Weights of a small GPT-style language model, trained from scratch on English Wikipedia: 13 layers, 7032 steps.
Each number is 50 + 10 x the weight over its row's rms, rounded and kept within 0 to 99. Layers, rows and columns count from 0. The size before them is the row's rms in percent of the matrix's.

# layer 7 MLP up, 256x96, rms 0.145, rows 134-182, columns 48-95
131:65 53 37 53 40 33 35 42 48 27 30 43 47 50 56 53 45 56 45 56 38 48 45 66 40 61 53 43 53 34 50 39 58 60 55 61 43 63 38 48 51 53 68 61 58 44 51 66
107:61 51 57 50 62 55 55 48 58 61 68 52 52 67 54 57 38 58 48 45 63 65 46 53 54 56 62 59 54 58 65 54 56 50 51 71 75 56 29 34 58 46 32 66 64 33 62 75
107:54 64 41 35 49 55 66 53 56 35 38 47 45 57 47 23 63 73 38 78 48 41 49 68 45 54 56 54 53 34 64 44 56 67 48 60 47 48 40 49 42 50 59 50 63 48 31 69
102:46 59 45 50 51 53 49 52 53 53 63 54 53 56 57 35 46 44 56 50 47 53 61 44 16 33 55 60 40 48 70 71 49 39 53 46 53 57 63 47 38 58 43 52 59 59 46 44
101:67 42 51 64 68 42 48 44 43 64 56 40 59 56 35 50 59 32 65 50 51 44 45 58 37 41 45 56 50 61 19 54 63 39 64 30 59 36 45 53 42 43 50 58 47 48 45 54
074:44 41 57 72 44 53 51 29 48 53 42 61 61 60 35 52 60 45 64 47 44 43 50 47 68 42 47 62 46 57 37 43 48 43 53 32 55 47 48 52 36 45 50 46 51 63 40 54
103:47 51 32 64 43 48 51 68 53 62 43 68 41 35 48 62 24 43 58 46 47 49 48 48 50 50 57 53 49 60 62 46 62 47 54 61 40 41 56 58 49 59 52 41 58 25 72 53
103:39 63 60 63 43 44 38 53 53 40 61 58 59 44 58 57 47 37 44 31 34 63 50 59 65 46 75 56 41 41 67 56 53 22 56 59 40 54 52 45 57 47 61 52 40 59 63 45
123:45 53 38 59 47 39 60 55 37 67 69 64 44 71 58 35 55 69 66 56 50 63 51 52 31 53 63 60 59 51 36 57 63 42 55 58 44 57 42 55 31 56 44 45 55 57 43 52
104:50 57 43 49 58 45 52 45 48 31 35 67 51 55 57 59 45 32 51 42 27 38 59 37 46 39 60 64 42 44 52 54 57 55 45 52 54 56 46 42 44 78 62 51 61 64 30 40
095:43 54 39 44 28 57 69 60 72 34 72 65 58 48 51 47 39 59 54 55 43 53 58 56 54 47 52 55 53 47 64 36 40 73 45 39 55 57 47 40 60 58 43 68 38 53 48 47
110:47 59 26 63 65 58 45 40 53 55 48 46 49 41 56 53 53 54 46 50 64 31 58 65 60 50 60 62 57 51 50 38 50 36 40 54 73 50 56 46 54 46 55 56 63 39 60 62
091:49 51 54 43 64 56 65 54 45 51 31 42 42 59 52 73 64 76 47 46 43 38 35 48 40 63 67 43 48 31 50 45 57 58 53 35 30 41 33 51 51 39 54 51 53 51 60 60
104:47 55 62 39 60 47 55 59 57 49 40 59 55 53 63 48 39 35 39 35 30 33 49 59 52 44 64 52 51 34 44 49 49 49 65 46 57 36 55 59 28 24 55 55 60 56 50 47
130:49 37 66 67 49 44 43 52 52 55 45 38 46 61 29 44 48 38 46 47 76 56 56 44 58 50 45 58 59 50 23 44 55 53 46 57 69 43 41 61 53 59 24 49 58 37 43 55
132:61 53 39 49 49 62 52 44 53 55 52 36 38 53 37 47 41 68 52 65 61 35 41 37 57 60 38 24 56 61 64 49 57 64 54 55 48 48 75 51 53 44 58 65 52 60 51 47
097:47 43 49 58 50 54 44 51 46 54 35 64 67 51 57 65 53 47 32 30 37 46 47 53 48 55 47 53 54 48 52 61 31 42 42 61 54 35 50 54 68 35 50 52 36 54 58 61
077:55 53 48 60 42 58 64 56 55 47 50 52 54 44 52 45 33 43 65 43 41 35 45 44 48 46 50 59 47 45 41 32 50 62 42 55 55 41 44 57 64 55 37 40 59 40 57 44
105:55 29 48 28 33 40 77 52 56 60 40 47 47 57 46 71 63 58 39 48 62 62 58 61 80 46 48 54 61 48 55 48 56 49 52 57 66 40 60 52 55 38 36 56 55 54 47 42
119:57 48 67 56 37 49 41 42 50 42 41 47 42 50 55 65 58 64 60 44 48 42 59 36 40 64 47 36 47 39 44 67 46 45 63 27 53 40 56 47 64 55 49 53 53 43 66 48
116:43 44 34 44 38 43 39 34 44 22 43 37 55 66 41 54 50 61 50 75 63 43 51 61 57 45 57 40 45 37 55 41 57 58 46 40 44 29 34 55 52 49 48 44 45 56 56 67
084:51 51 48 49 40 44 63 61 42 50 57 44 54 59 46 60 65 56 65 26 31 46 34 71 48 44 62 51 36 54 46 34 53 64 59 50 49 52 47 47 51 39 55 35 51 60 58 52
111:60 39 46 38 41 67 50 55 53 60 66 35 48 37 58 39 54 43 53 59 59 46 43 30 30 51 45 60 56 65 68 53 30 66 55 31 60 43 49 43 57 39 45 62 63 50 55 50
093:59 51 43 51 53 58 54 67 50 53 44 38 53 59 64 63 69 32 57 49 63 26 58 44 33 43 56 73 52 43 41 30 48 45 63 45 60 52 42 49 59 46 42 48 56 49 55 58
105:52 48 34 36 42 64 47 48 47 50 54 58 57 34 58 56 26 41 31 58 32 47 45 56 67 31 68 65 48 60 45 45 44 60 43 44 53 51 42 45 54 31 60 43 48 63 32 63
083:59 50 46 40 44 48 48 42 54 56 51 54 42 35 48 51 63 50 47 54 55 29 46 55 53 44 55 37 47 55 43 52 42 32 62 55 42 48 55 41 58 31 47 47 18 57 56 44
129:59 26 50 65 51 46 28 42 48 46 65 58 50 68 48 46 58 63 49 54 39 54 53 43 44 49 71 47 58 52 59 49 49 38 52 41 31 46 43 43 35 43 50 53 61 41 51 53
112:52 44 62 38 37 53 62 48 44 49 63 39 58 49 34 51 43 81 59 55 49 42 34 55 52 52 28 49 50 47 43 47 33 62 72 38 46 47 56 66 63 49 73 42 42 56 61 38
108:39 50 55 38 29 46 41 46 62 42 68 44 50 50 35 40 62 51 61 38 46 48 46 36 39 54 49 54 34 52 53 58 38 34 51 40 43 41 72 50 36 32 54 48 61 53 51 55
109:56 52 51 52 61 47 62 44 50 64 38 40 67 59 42 74 54 52 65 35 45 56 53 43 52 56 65 40 50 45 63 39 52 53 54 59 62 48 50 20 54 42 32 54 57 43 57 56
096:45 40 46 51 42 53 22 55 45 49 55 56 48 36 62 58 49 47 41 40 44 59 49 60 44 59 48 38 32 40 43 40 34 31 57 43 45 47 55 50 57 41 32 56 40 29 48 50
071:59 51 33 41 44 35 45 58 51 59 52 59 44 59 59 58 66 41 55 48 42 58 37 64 57 47 50 38 47 64 65 64 39 29 60 55 55 47 50 45 51 37 32 42 40 49 52 62
099:54 44 47 61 39 56 44 34 41 46 55 44 33 55 39 60 57 46 40 52 45 57 50 42 53 38 42 49 32 65 61 47 49 42 46 27 58 45 50 45 45 47 45 43 51 35 43 55
102:77 67 56 55 49 44 58 41 55 47 35 30 58 60 62 64 51 49 62 56 50 43 60 37 46 64 39 46 40 50 61 31 53 30 43 61 38 55 41 52 53 53 54 40 45 65 45 58
087:42 44 55 44 52 49 64 57 70 43 51 52 60 45 45 49 53 58 36 47 52 22 35 33 44 47 45 57 55 42 54 61 54 53 49 44 51 60 72 33 51 45 44 54 53 47 58 58
124:64 56 46 49 62 38 59 33 53 45 46 27 54 56 77 56 61 61 35 65 62 55 39 49 42 41 50 33 47 63 58 45 45 34 50 56 45 48 47 61 48 34 63 65 31 53 62 68
105:55 51 43 58 37 43 48 70 51 41 42 67 58 34 71 54 37 60 68 53 46 54 49 56 40 59 48 46 45 61 48 50 56 14 52 55 36 61 53 32 59 43 48 61 34 34 61 54
084:39 44 38 58 40 70 49 65 42 48 60 45 59 36 48 58 54 48 51 63 51 43 62 56 43 41 41 58 50 42 43 59 61 72 43 56 34 37 44 50 46 50 53 47 58 48 44 55
119:44 55 38 41 65 44 60 54 50 57 51 83 51 64 59 63 51 47 52 43 49 56 65 40 64 67 76 53 48 49 59 40 45 47 41 28 57 43 53 44 37 56 66 54 67 50 54 34
176:38 48 33 44 36 37 43 39 67 60 48 57 35 57 55 51 40 46 41 63 41 33 73 51 60 44 48 53 40 48 44 44 60 30 59 48 72 54 61 72 40 55 48 57 55 43 50 30
112:46 37 52 47 49 49 27 59 43 29 35 44 50 60 54 47 54 39 48 22 41 36 50 44 44 56 78 46 39 44 46 47 47 50 59 51 47 39 47 44 58 57 41 57 52 49 64 42
102:44 53 48 63 50 51 48 52 33 49 38 48 52 48 60 64 40 44 42 42 69 49 60 51 51 65 66 53 50 50 60 47 50 55 52 49 40 55 55 52 38 70 36 52 34 48 65 44
078:55 70 50 54 54 45 45 42 37 50 40 52 68 46 61 56 54 31 56 56 76 37 46 59 64 47 65 52 44 48 52 55 50 54 55 50 57 48 52 48 48 29 58 56 66 59 33 55
086:48 41 55 46 66 51 54 39 51 42 60 56 54 58 49 50 51 41 36 55 72 59 49 47 51 49 59 43 31 56 66 64 53 45 49 49 46 51 58 46 62 17 43 60 37 46 44 47
107:41 57 49 56 66 43 47 46 58 33 59 56 44 61 84 39 49 55 39 54 46 37 58 65 46 44 44 51 42 48 57 50 47 44 47 58 46 57 52 45 44 32 57 44 54 54 57 40
116:70 60 45 59 34 46 48 46 55 45 54 44 43 48 44 54 28 30 60 53 58 56 42 51 52 74 33 65 56 38 44 43 48 52 53 53 40 45 53 54 70 46 70 42 46 42 45 62
080:58 64 44 57 33 56 53 47 54 62 41 76 68 42 42 50 43 54 50 50 38 42 46 42 47 41 27 49 42 36 59 54 61 49 47 47 31 38 51 66 44 52 59 36 64 57 63 52
081:45 67 57 50 67 43 46 46 52 46 62 54 53 51 66 39 49 57 49 45 56 55 73 64 60 40 55 41 50 35 60 66 49 47 45 48 49 58 61 55 58 56 53 49 67 49 57 50
070:73 51 60 66 33 52 65 50 42 36 56 57 47 56 52 54 66 48 49 59 55 53 30 31 61 51 58 60 46 55 46 30 41 39 59 55 62 62 53 43 32 54 28 55 51 59 32 61
# layer 7 MLP down (transposed), 256x96, rms 0.134, rows 134-181, columns 48-95
100:45 44 47 50 59 63 50 51 68 41 36 47 70 62 55 56 59 42 55 49 58 53 40 52 61 65 34 55 55 54 60 51 49 45 57 64 51 48 56 41 51 53 52 33 66 55 70 67
108:49 45 49 44 56 45 53 47 51 69 52 61 44 53 43 70 53 64 42 52 30 37 40 51 41 64 56 51 48 36 58 52 32 50 63 46 61 44 53 49 61 51 53 46 55 47 62 37
105:47 31 50 45 56 42 74 39 56 25 41 45 57 50 42 52 51 39 28 50 45 58 58 45 41 59 43 77 47 51 42 28 39 42 45 35 59 41 47 46 43 44 42 38 50 51 48 52
098:58 33 52 55 49 35 56 55 48 46 29 57 47 49 40 35 59 48 55 54 40 56 48 56 51 50 50 53 62 63 62 47 54 36 44 46 51 56 39 52 57 47 65 57 39 58 54 54
105:36 42 40 53 45 52 57 39 55 51 47 42 51 57 65 51 78 57 36 46 26 41 61 67 65 38 37 50 31 61 55 65 51 53 70 42 50 28 42 68 48 55 59 49 44 48 66 55
078:55 46 54 50 57 54 57 67 32 56 59 59 43 50 53 75 54 52 29 52 63 59 66 54 45 44 55 53 47 60 55 68 49 43 45 49 49 53 52 22 50 49 56 61 48 52 44 72
106:73 58 53 46 55 66 33 67 37 40 64 41 49 56 55 50 46 61 37 55 63 58 26 47 49 64 47 66 39 48 52 34 56 45 49 60 61 65 39 49 56 30 45 52 50 34 66 68
104:76 51 49 32 27 42 60 49 47 46 57 49 45 54 49 51 56 40 38 48 55 53 36 52 35 61 43 47 42 62 46 60 70 49 73 57 52 60 55 44 59 62 63 55 47 38 57 64
119:52 44 39 66 42 71 69 75 58 50 72 28 54 63 48 44 56 64 44 52 50 57 54 19 39 52 55 59 56 43 41 57 51 50 42 50 50 52 50 57 56 65 58 53 59 44 59 50
102:68 62 50 41 29 60 34 59 33 45 43 54 33 48 49 53 59 40 49 40 35 56 33 43 46 43 46 53 51 44 60 62 52 36 72 45 50 47 53 42 65 44 60 52 54 43 56 60
098:73 53 51 30 63 34 40 49 54 51 53 44 55 31 49 37 52 47 47 37 58 51 43 38 50 48 54 60 51 52 39 32 37 50 47 45 51 33 53 66 41 59 54 55 62 44 42 67
110:55 50 45 55 50 48 51 50 44 56 56 46 47 40 51 44 53 49 56 63 54 49 42 49 46 72 37 41 57 25 48 61 41 43 60 58 62 43 61 43 47 47 34 66 58 38 53 41
098:57 63 50 43 59 38 60 57 48 54 48 49 46 51 41 60 49 37 37 33 37 42 42 69 68 43 42 38 63 55 62 57 51 59 72 49 47 40 49 56 59 72 70 46 57 49 47 56
098:24 48 23 59 61 50 42 55 42 66 51 44 48 56 53 55 60 39 52 27 49 54 52 69 64 56 43 64 70 63 63 51 47 54 42 50 39 48 42 47 43 47 58 60 49 53 50 52
122:43 58 51 47 47 47 41 49 64 55 55 36 71 74 58 51 42 58 43 53 50 62 45 40 51 52 66 34 41 52 61 54 48 34 48 66 37 49 47 45 40 49 46 60 52 28 45 53
123:19 49 51 68 46 51 59 37 62 56 69 46 49 64 56 46 53 44 41 56 38 39 48 66 57 49 66 48 58 51 47 46 42 53 47 59 62 50 50 50 48 45 42 38 61 35 35 50
100:53 53 45 49 45 49 47 53 62 42 65 50 60 53 58 67 63 48 53 52 46 36 50 48 71 54 57 51 46 30 51 47 47 33 59 45 58 29 41 48 50 56 47 58 62 46 41 46
075:33 50 50 44 53 36 47 56 44 49 47 54 44 47 50 60 56 51 41 45 65 57 91 53 56 49 43 55 52 52 54 62 58 36 64 38 43 53 62 42 40 52 54 68 37 28 43 74
099:19 59 30 39 38 59 44 51 66 65 38 34 51 56 52 52 35 47 41 43 53 34 41 54 46 46 40 34 44 49 64 45 55 65 66 57 49 35 48 50 32 50 58 51 45 48 39 40
113:46 51 49 55 50 41 36 48 62 56 51 42 45 46 50 41 54 38 65 44 54 32 37 44 47 49 38 47 37 43 30 49 38 43 63 49 54 40 54 47 53 64 33 59 49 30 43 47
123:51 54 52 52 58 60 50 44 66 54 33 32 61 45 55 41 22 50 71 73 55 48 44 49 56 55 42 63 53 54 26 47 47 49 42 53 54 45 51 43 44 63 55 52 39 58 49 47
087:54 48 59 46 40 44 54 56 53 52 41 45 38 54 42 41 32 50 69 44 52 52 34 53 42 51 54 55 51 33 49 65 37 53 40 39 63 58 43 49 52 28 54 52 67 55 53 46
105:29 44 52 45 44 54 53 34 57 69 54 34 60 51 68 48 43 42 44 46 37 30 65 44 32 36 56 63 62 54 34 46 58 52 61 61 61 41 60 51 60 44 56 47 50 70 60 49
103:73 43 52 64 60 55 48 42 44 37 48 46 41 48 33 37 39 55 55 52 45 72 45 44 54 59 33 40 40 56 56 40 53 42 79 36 38 51 56 37 49 57 42 45 53 44 40 69
108:52 55 42 55 54 40 43 51 51 38 52 59 48 36 58 37 53 40 46 44 58 55 53 67 66 48 68 48 70 47 53 49 51 47 46 39 63 72 51 60 43 39 54 36 32 51 60 33
087:54 50 58 57 65 42 48 59 50 39 54 60 56 46 50 63 43 38 35 36 56 52 42 43 62 58 42 52 42 49 36 45 50 69 75 61 27 40 56 46 48 44 57 64 39 33 53 57
120:41 47 45 28 61 43 59 39 55 27 47 60 46 52 54 51 56 64 56 46 57 52 57 45 48 54 51 34 45 50 31 48 38 56 43 47 37 65 49 51 65 55 59 52 60 36 39 50
107:59 57 49 60 48 44 42 30 56 48 46 56 45 46 59 34 56 48 47 34 36 55 55 56 57 53 58 60 55 39 64 53 45 80 38 52 59 54 29 64 37 53 50 48 49 48 49 54
108:45 49 57 48 43 46 45 55 44 53 34 35 67 54 53 45 48 51 47 44 56 42 62 40 64 50 49 64 40 50 34 56 52 40 80 42 65 45 43 63 55 44 66 52 52 33 34 50
096:72 40 45 65 48 44 44 64 43 62 45 58 42 60 53 60 50 47 33 53 60 45 25 51 41 62 39 49 49 44 43 58 48 50 49 33 60 45 39 54 53 62 34 44 52 55 58 39
095:50 46 67 54 43 53 53 46 52 49 55 43 48 53 55 59 62 41 39 52 36 49 54 56 47 48 59 62 47 43 62 52 58 44 34 40 52 53 59 42 39 61 67 37 56 59 44 30
075:56 65 49 60 49 64 40 35 57 51 33 40 47 52 55 36 41 48 59 53 49 49 28 52 68 50 52 52 56 54 68 38 43 59 45 56 50 29 56 64 51 48 50 45 57 58 57 24
094:63 51 51 50 42 39 56 44 53 60 45 65 33 49 51 49 61 42 57 56 64 57 64 44 54 42 52 48 47 46 52 61 35 53 49 39 37 40 56 53 50 45 17 46 45 43 51 56
103:69 52 33 46 43 54 24 43 56 66 68 30 57 39 48 62 44 39 44 50 61 55 40 54 40 49 47 72 56 60 62 64 44 43 56 46 49 36 45 59 54 54 46 64 46 48 51 56
094:44 36 49 34 42 47 66 42 64 22 45 47 67 51 41 44 38 49 38 44 63 60 55 69 38 66 51 52 49 63 48 55 47 43 44 57 40 47 33 50 46 51 40 43 42 57 42 44
112:73 63 45 72 43 56 57 51 31 60 53 61 56 51 48 35 57 60 66 62 43 59 60 45 47 43 54 36 27 35 67 47 46 61 51 55 61 78 61 45 62 36 59 37 46 52 57 50
106:64 39 63 63 61 53 35 35 59 47 55 53 57 43 35 56 63 37 49 36 56 55 45 51 61 75 53 68 47 50 50 42 60 52 41 51 32 46 46 70 41 32 49 44 50 46 52 44
094:12 61 48 41 46 52 55 63 53 72 51 55 53 46 50 69 63 43 51 47 44 47 64 51 42 41 41 59 55 59 47 40 42 46 39 51 61 67 47 45 47 56 58 64 37 42 43 59
117:57 57 47 83 50 48 56 34 44 36 48 49 59 46 38 42 54 50 48 57 44 42 60 45 45 47 60 64 42 41 51 34 32 60 51 56 43 58 45 36 49 47 59 55 40 51 57 50
136:25 42 40 45 48 40 42 62 53 54 52 45 52 64 34 49 47 61 30 49 41 50 90 38 55 51 47 47 59 54 39 38 55 47 78 55 64 45 42 47 41 47 48 52 45 46 45 06
111:57 44 44 53 68 43 28 61 38 37 54 48 45 53 65 42 50 40 58 58 46 60 53 36 41 40 37 39 49 45 54 65 43 65 51 58 52 42 58 65 52 48 54 49 36 47 33 58
104:71 56 48 26 31 63 45 45 67 74 62 65 61 48 48 67 44 67 49 44 48 34 45 50 55 45 37 49 52 57 53 67 47 47 57 55 39 37 55 43 42 53 38 51 53 53 64 45
088:21 48 54 47 35 39 61 57 58 56 45 52 42 63 40 53 48 68 54 56 52 43 70 40 47 47 53 47 37 33 47 40 38 48 45 68 45 71 72 58 56 58 46 61 45 45 71 27
093:22 40 50 60 48 64 58 45 59 57 52 52 56 44 57 32 49 36 45 62 43 31 59 59 63 45 46 69 51 59 53 43 46 43 54 44 54 61 42 36 55 45 54 42 42 53 56 40
112:45 57 54 46 44 51 50 36 41 55 40 44 53 38 49 67 45 35 52 49 61 49 53 32 51 31 51 47 42 51 54 47 67 66 61 61 48 44 48 55 53 61 68 59 46 42 55 72
116:57 61 49 46 52 39 51 38 46 71 64 61 50 42 52 57 29 45 42 54 49 39 43 53 23 46 42 51 52 49 51 54 39 49 53 40 40 39 53 55 45 43 40 58 32 60 42 61
078:40 50 58 55 61 59 40 57 65 57 53 39 36 35 39 67 41 42 45 54 58 54 56 58 51 63 43 45 39 42 56 53 61 37 46 48 45 40 52 39 30 49 60 57 41 47 37 37
083:60 56 46 60 44 42 49 49 47 60 47 49 58 57 58 42 56 47 36 51 43 45 23 43 42 57 40 44 44 39 39 40 48 51 62 58 54 48 61 56 60 50 64 39 39 46 42 57
# layer 7 MLP gate, 256x96, rms 0.142, rows 135-182, columns 48-95
103:44 55 57 33 45 49 52 67 47 35 40 44 51 37 42 49 64 45 44 47 44 59 51 43 57 55 48 51 51 63 36 44 52 61 45 52 45 55 46 43 42 56 38 40 31 61 47 50
106:49 37 50 45 36 51 54 64 55 47 51 50 53 55 49 42 56 61 42 50 69 67 28 43 66 62 53 38 58 41 35 56 47 63 40 67 55 48 54 53 47 53 36 44 46 53 46 66
102:64 35 69 27 43 55 46 60 43 41 61 43 57 29 60 52 48 54 45 51 43 48 34 47 78 56 40 34 52 57 29 33 43 66 49 55 33 36 44 51 67 51 62 52 53 47 40 65
106:52 43 49 51 35 56 56 58 54 47 42 52 33 55 39 35 37 64 36 55 58 61 45 45 68 51 47 30 55 69 65 54 50 67 43 62 46 52 53 53 72 59 40 54 46 53 42 57
075:44 52 28 43 55 38 52 55 47 39 70 42 58 36 63 51 44 57 57 39 53 49 49 59 66 58 52 51 47 52 46 47 61 48 33 69 51 43 38 32 61 47 45 46 48 40 39 51
100:51 52 57 47 62 42 54 54 56 35 40 29 37 59 54 32 65 67 35 42 57 30 56 62 54 50 52 42 42 51 31 52 55 50 28 67 51 38 49 55 45 54 38 56 51 53 27 54
103:59 34 55 44 45 47 52 59 48 51 42 36 58 44 48 54 51 56 57 46 53 38 37 27 43 53 24 51 46 57 60 53 50 45 41 65 61 47 68 59 55 21 40 55 54 43 34 51
108:58 46 61 56 46 53 62 50 31 34 40 65 51 52 42 30 57 57 55 52 63 56 34 39 54 59 55 45 53 62 50 60 58 58 50 56 50 45 40 48 53 48 38 55 49 55 63 61
101:65 45 66 39 58 65 45 45 54 41 47 32 49 48 39 38 48 60 38 37 50 57 36 33 62 36 38 54 44 49 62 46 45 57 48 69 52 47 46 49 71 42 55 66 60 58 37 63
097:65 41 68 52 53 41 37 50 33 62 34 40 57 48 36 48 52 46 47 43 51 49 36 52 73 48 47 38 38 55 64 63 45 49 53 44 44 49 70 52 56 45 47 33 59 65 42 62
113:47 37 42 39 42 62 67 61 59 31 37 45 48 47 42 47 53 44 44 41 50 52 46 45 51 58 53 52 46 55 41 46 46 59 46 40 40 33 42 64 41 48 40 40 27 58 48 42
094:44 45 41 53 60 40 67 55 37 48 33 36 27 60 44 57 50 49 37 43 51 47 44 47 55 57 52 50 41 42 43 61 57 55 37 49 39 46 45 64 57 32 49 50 53 70 47 49
107:46 52 64 42 31 59 63 51 58 14 60 45 46 53 60 29 43 58 45 65 49 53 47 33 49 54 60 54 36 43 59 38 54 47 45 56 50 53 54 57 55 41 49 49 47 67 54 58
114:50 48 58 46 32 53 41 49 62 50 47 53 57 62 45 54 55 57 48 57 52 59 35 53 61 52 67 61 45 50 48 31 47 32 51 55 55 40 54 60 38 44 39 58 54 56 41 65
117:60 49 48 52 43 64 86 66 53 45 45 39 41 45 42 37 50 60 54 58 56 39 50 34 47 61 42 37 42 62 55 55 55 64 41 50 53 54 60 39 44 46 59 57 49 73 58 68
102:46 42 47 39 36 39 52 40 65 42 46 46 45 72 47 37 42 54 55 65 59 64 37 48 49 53 36 48 49 52 56 42 54 56 47 49 40 58 37 49 61 57 61 45 59 54 41 50
083:64 62 52 59 49 61 58 36 46 51 60 32 37 59 52 54 41 47 50 62 54 63 52 61 60 49 41 41 61 49 55 64 51 44 57 36 51 57 62 43 54 59 53 62 24 54 48 40
102:57 47 57 47 51 49 60 50 45 43 46 57 48 43 52 47 56 42 42 59 65 52 32 55 52 66 59 46 37 63 49 58 43 57 48 43 55 47 44 51 53 37 35 65 57 49 68 52
108:50 48 44 30 52 63 40 49 31 54 39 60 59 36 44 42 44 62 44 59 49 62 40 68 48 48 41 57 29 51 68 38 48 48 44 57 49 37 28 66 47 47 49 49 40 57 39 62
112:50 55 54 51 37 53 51 64 53 29 52 52 44 52 47 39 25 63 41 58 39 54 51 47 52 44 47 58 39 47 48 41 43 68 44 64 38 44 61 55 48 44 55 59 53 47 54 57
090:63 30 41 47 51 54 59 37 32 56 40 68 33 52 61 55 52 51 54 75 75 53 51 47 52 51 48 37 48 56 63 59 45 43 46 69 50 42 47 60 52 40 36 40 70 39 45 50
110:53 37 38 37 42 65 53 49 53 46 52 45 37 27 53 32 42 47 32 64 56 47 45 30 41 48 41 46 60 69 54 42 41 55 50 60 58 46 61 57 64 36 54 64 69 51 59 59
102:48 54 58 41 55 58 50 49 43 30 62 36 45 39 35 32 49 42 48 64 48 53 60 44 42 37 63 41 34 42 53 36 46 45 45 68 63 48 62 54 55 41 58 45 53 55 42 56
106:56 56 44 51 48 66 56 45 54 57 53 55 46 66 22 48 42 66 40 55 52 37 57 52 68 52 49 48 52 61 55 56 23 49 30 44 39 61 50 48 67 37 35 31 54 65 34 62
091:48 35 54 44 42 50 46 43 53 43 57 48 57 25 51 48 45 46 49 37 55 51 61 50 64 43 53 30 35 55 47 33 54 51 46 59 57 33 56 68 52 40 37 57 59 55 55 50
111:54 40 48 28 42 53 46 56 36 44 30 42 48 44 47 51 50 49 42 62 50 43 46 36 50 58 46 30 26 52 43 62 48 54 42 57 46 52 44 55 67 40 29 46 36 43 39 60
103:54 58 70 53 52 58 45 40 45 42 51 48 30 45 33 49 46 54 52 52 55 58 40 51 55 60 50 44 50 41 63 35 71 50 36 62 58 46 36 56 40 58 52 37 51 68 50 63
107:45 50 45 42 37 42 47 42 48 38 58 46 49 51 37 31 56 61 45 64 51 54 44 46 72 53 49 41 34 54 43 56 58 46 49 63 34 37 60 51 55 32 55 43 48 57 46 67
103:49 34 45 36 58 60 54 70 40 33 40 54 35 48 60 35 52 49 41 44 68 35 42 60 53 60 38 64 46 74 52 59 54 49 38 58 42 41 55 75 52 46 48 52 49 46 49 47
099:53 36 61 50 50 62 65 44 46 46 42 36 30 39 56 44 37 39 47 58 56 53 48 52 64 50 44 30 39 52 50 29 34 50 42 32 57 52 64 59 55 26 50 52 44 59 54 47
074:31 47 57 40 50 44 55 47 78 32 46 43 48 72 39 45 47 60 51 43 60 42 55 51 52 53 40 53 47 70 45 48 39 33 37 64 66 51 54 53 56 46 38 51 50 57 47 48
104:44 59 50 48 56 58 48 59 54 53 35 48 65 32 57 39 41 54 56 58 48 46 39 36 52 62 60 40 65 45 43 40 52 62 52 66 51 41 35 52 48 39 53 67 56 65 66 46
099:71 52 47 55 38 59 42 63 46 42 35 53 50 45 51 46 43 46 46 51 60 38 44 45 64 54 46 54 51 74 54 50 49 50 46 62 43 45 46 60 70 35 49 64 40 52 59 68
097:52 46 46 45 47 61 46 47 41 59 50 42 36 52 47 56 53 50 47 33 43 17 42 42 79 58 53 40 45 60 44 57 61 65 50 51 52 50 62 59 53 55 49 54 38 50 56 49
106:55 46 52 50 41 66 42 63 49 42 48 59 38 37 41 42 48 46 55 58 43 46 46 55 54 59 61 67 38 45 48 49 60 67 43 49 63 41 60 49 42 58 34 48 48 52 44 53
102:60 39 64 35 54 63 58 47 51 57 50 46 41 53 36 32 65 33 42 39 63 63 45 52 62 39 58 51 35 49 80 36 48 63 41 46 68 41 46 72 56 55 47 52 62 55 31 58
092:48 29 60 48 54 57 56 50 49 53 57 44 39 55 25 32 35 66 39 46 48 48 42 60 65 52 53 40 34 63 44 58 49 54 42 64 49 32 62 51 35 39 43 47 63 66 40 63
108:63 44 63 33 55 35 60 53 31 44 35 47 45 40 41 43 59 50 44 47 66 52 26 48 48 71 56 35 56 37 33 34 68 54 45 57 49 35 40 54 40 56 53 37 60 42 41 51
133:54 49 50 37 44 45 49 46 61 53 46 47 41 58 48 43 51 60 41 67 45 44 58 46 66 46 49 45 43 47 43 43 42 32 57 57 59 44 58 69 45 54 44 66 42 50 50 43
107:49 38 48 40 40 51 39 43 41 36 33 38 45 52 63 54 70 48 59 43 53 56 55 31 58 48 53 48 44 52 64 37 41 47 44 65 61 44 50 73 60 47 40 63 45 41 54 53
101:63 47 58 54 69 58 62 67 56 27 56 54 55 67 39 32 52 73 57 41 53 52 44 52 52 57 42 35 48 63 52 51 46 66 43 51 67 55 54 49 52 42 55 43 57 59 61 63
089:58 43 59 49 29 59 62 41 16 57 40 57 48 44 58 46 54 52 56 55 65 57 51 48 55 26 38 52 48 44 37 49 39 57 56 40 52 40 45 61 53 29 54 57 41 74 48 57
100:50 41 42 44 46 54 44 52 51 39 47 54 44 46 47 36 49 50 33 57 62 54 39 47 55 51 53 52 28 49 63 56 57 66 50 51 22 41 51 45 63 33 58 54 33 43 51 47
112:40 49 51 37 37 58 40 51 54 43 39 49 45 31 51 57 52 48 38 68 51 43 36 57 56 45 61 50 57 63 36 23 66 51 40 57 48 21 50 59 40 47 56 55 52 61 55 58
112:47 48 44 43 39 56 61 37 35 36 36 52 30 63 58 51 42 56 47 51 44 60 51 43 61 49 32 54 51 61 44 65 32 65 51 56 42 52 58 63 49 52 42 40 38 58 44 47
088:45 60 68 43 63 56 50 52 52 35 62 30 34 66 41 59 49 50 50 50 62 51 50 46 59 62 43 55 40 35 65 44 68 26 45 35 59 43 46 52 59 27 58 44 33 80 35 45
083:66 41 33 46 44 64 49 41 25 67 34 47 54 44 64 58 49 57 49 64 55 40 31 50 61 71 52 63 41 45 62 37 50 55 45 56 50 50 64 38 55 50 59 54 41 44 42 51
083:56 53 37 49 51 56 45 47 28 26 38 40 36 40 61 49 55 68 53 34 45 33 46 53 48 52 51 38 55 58 40 64 49 71 58 45 56 48 41 43 49 39 43 39 42 38 54 43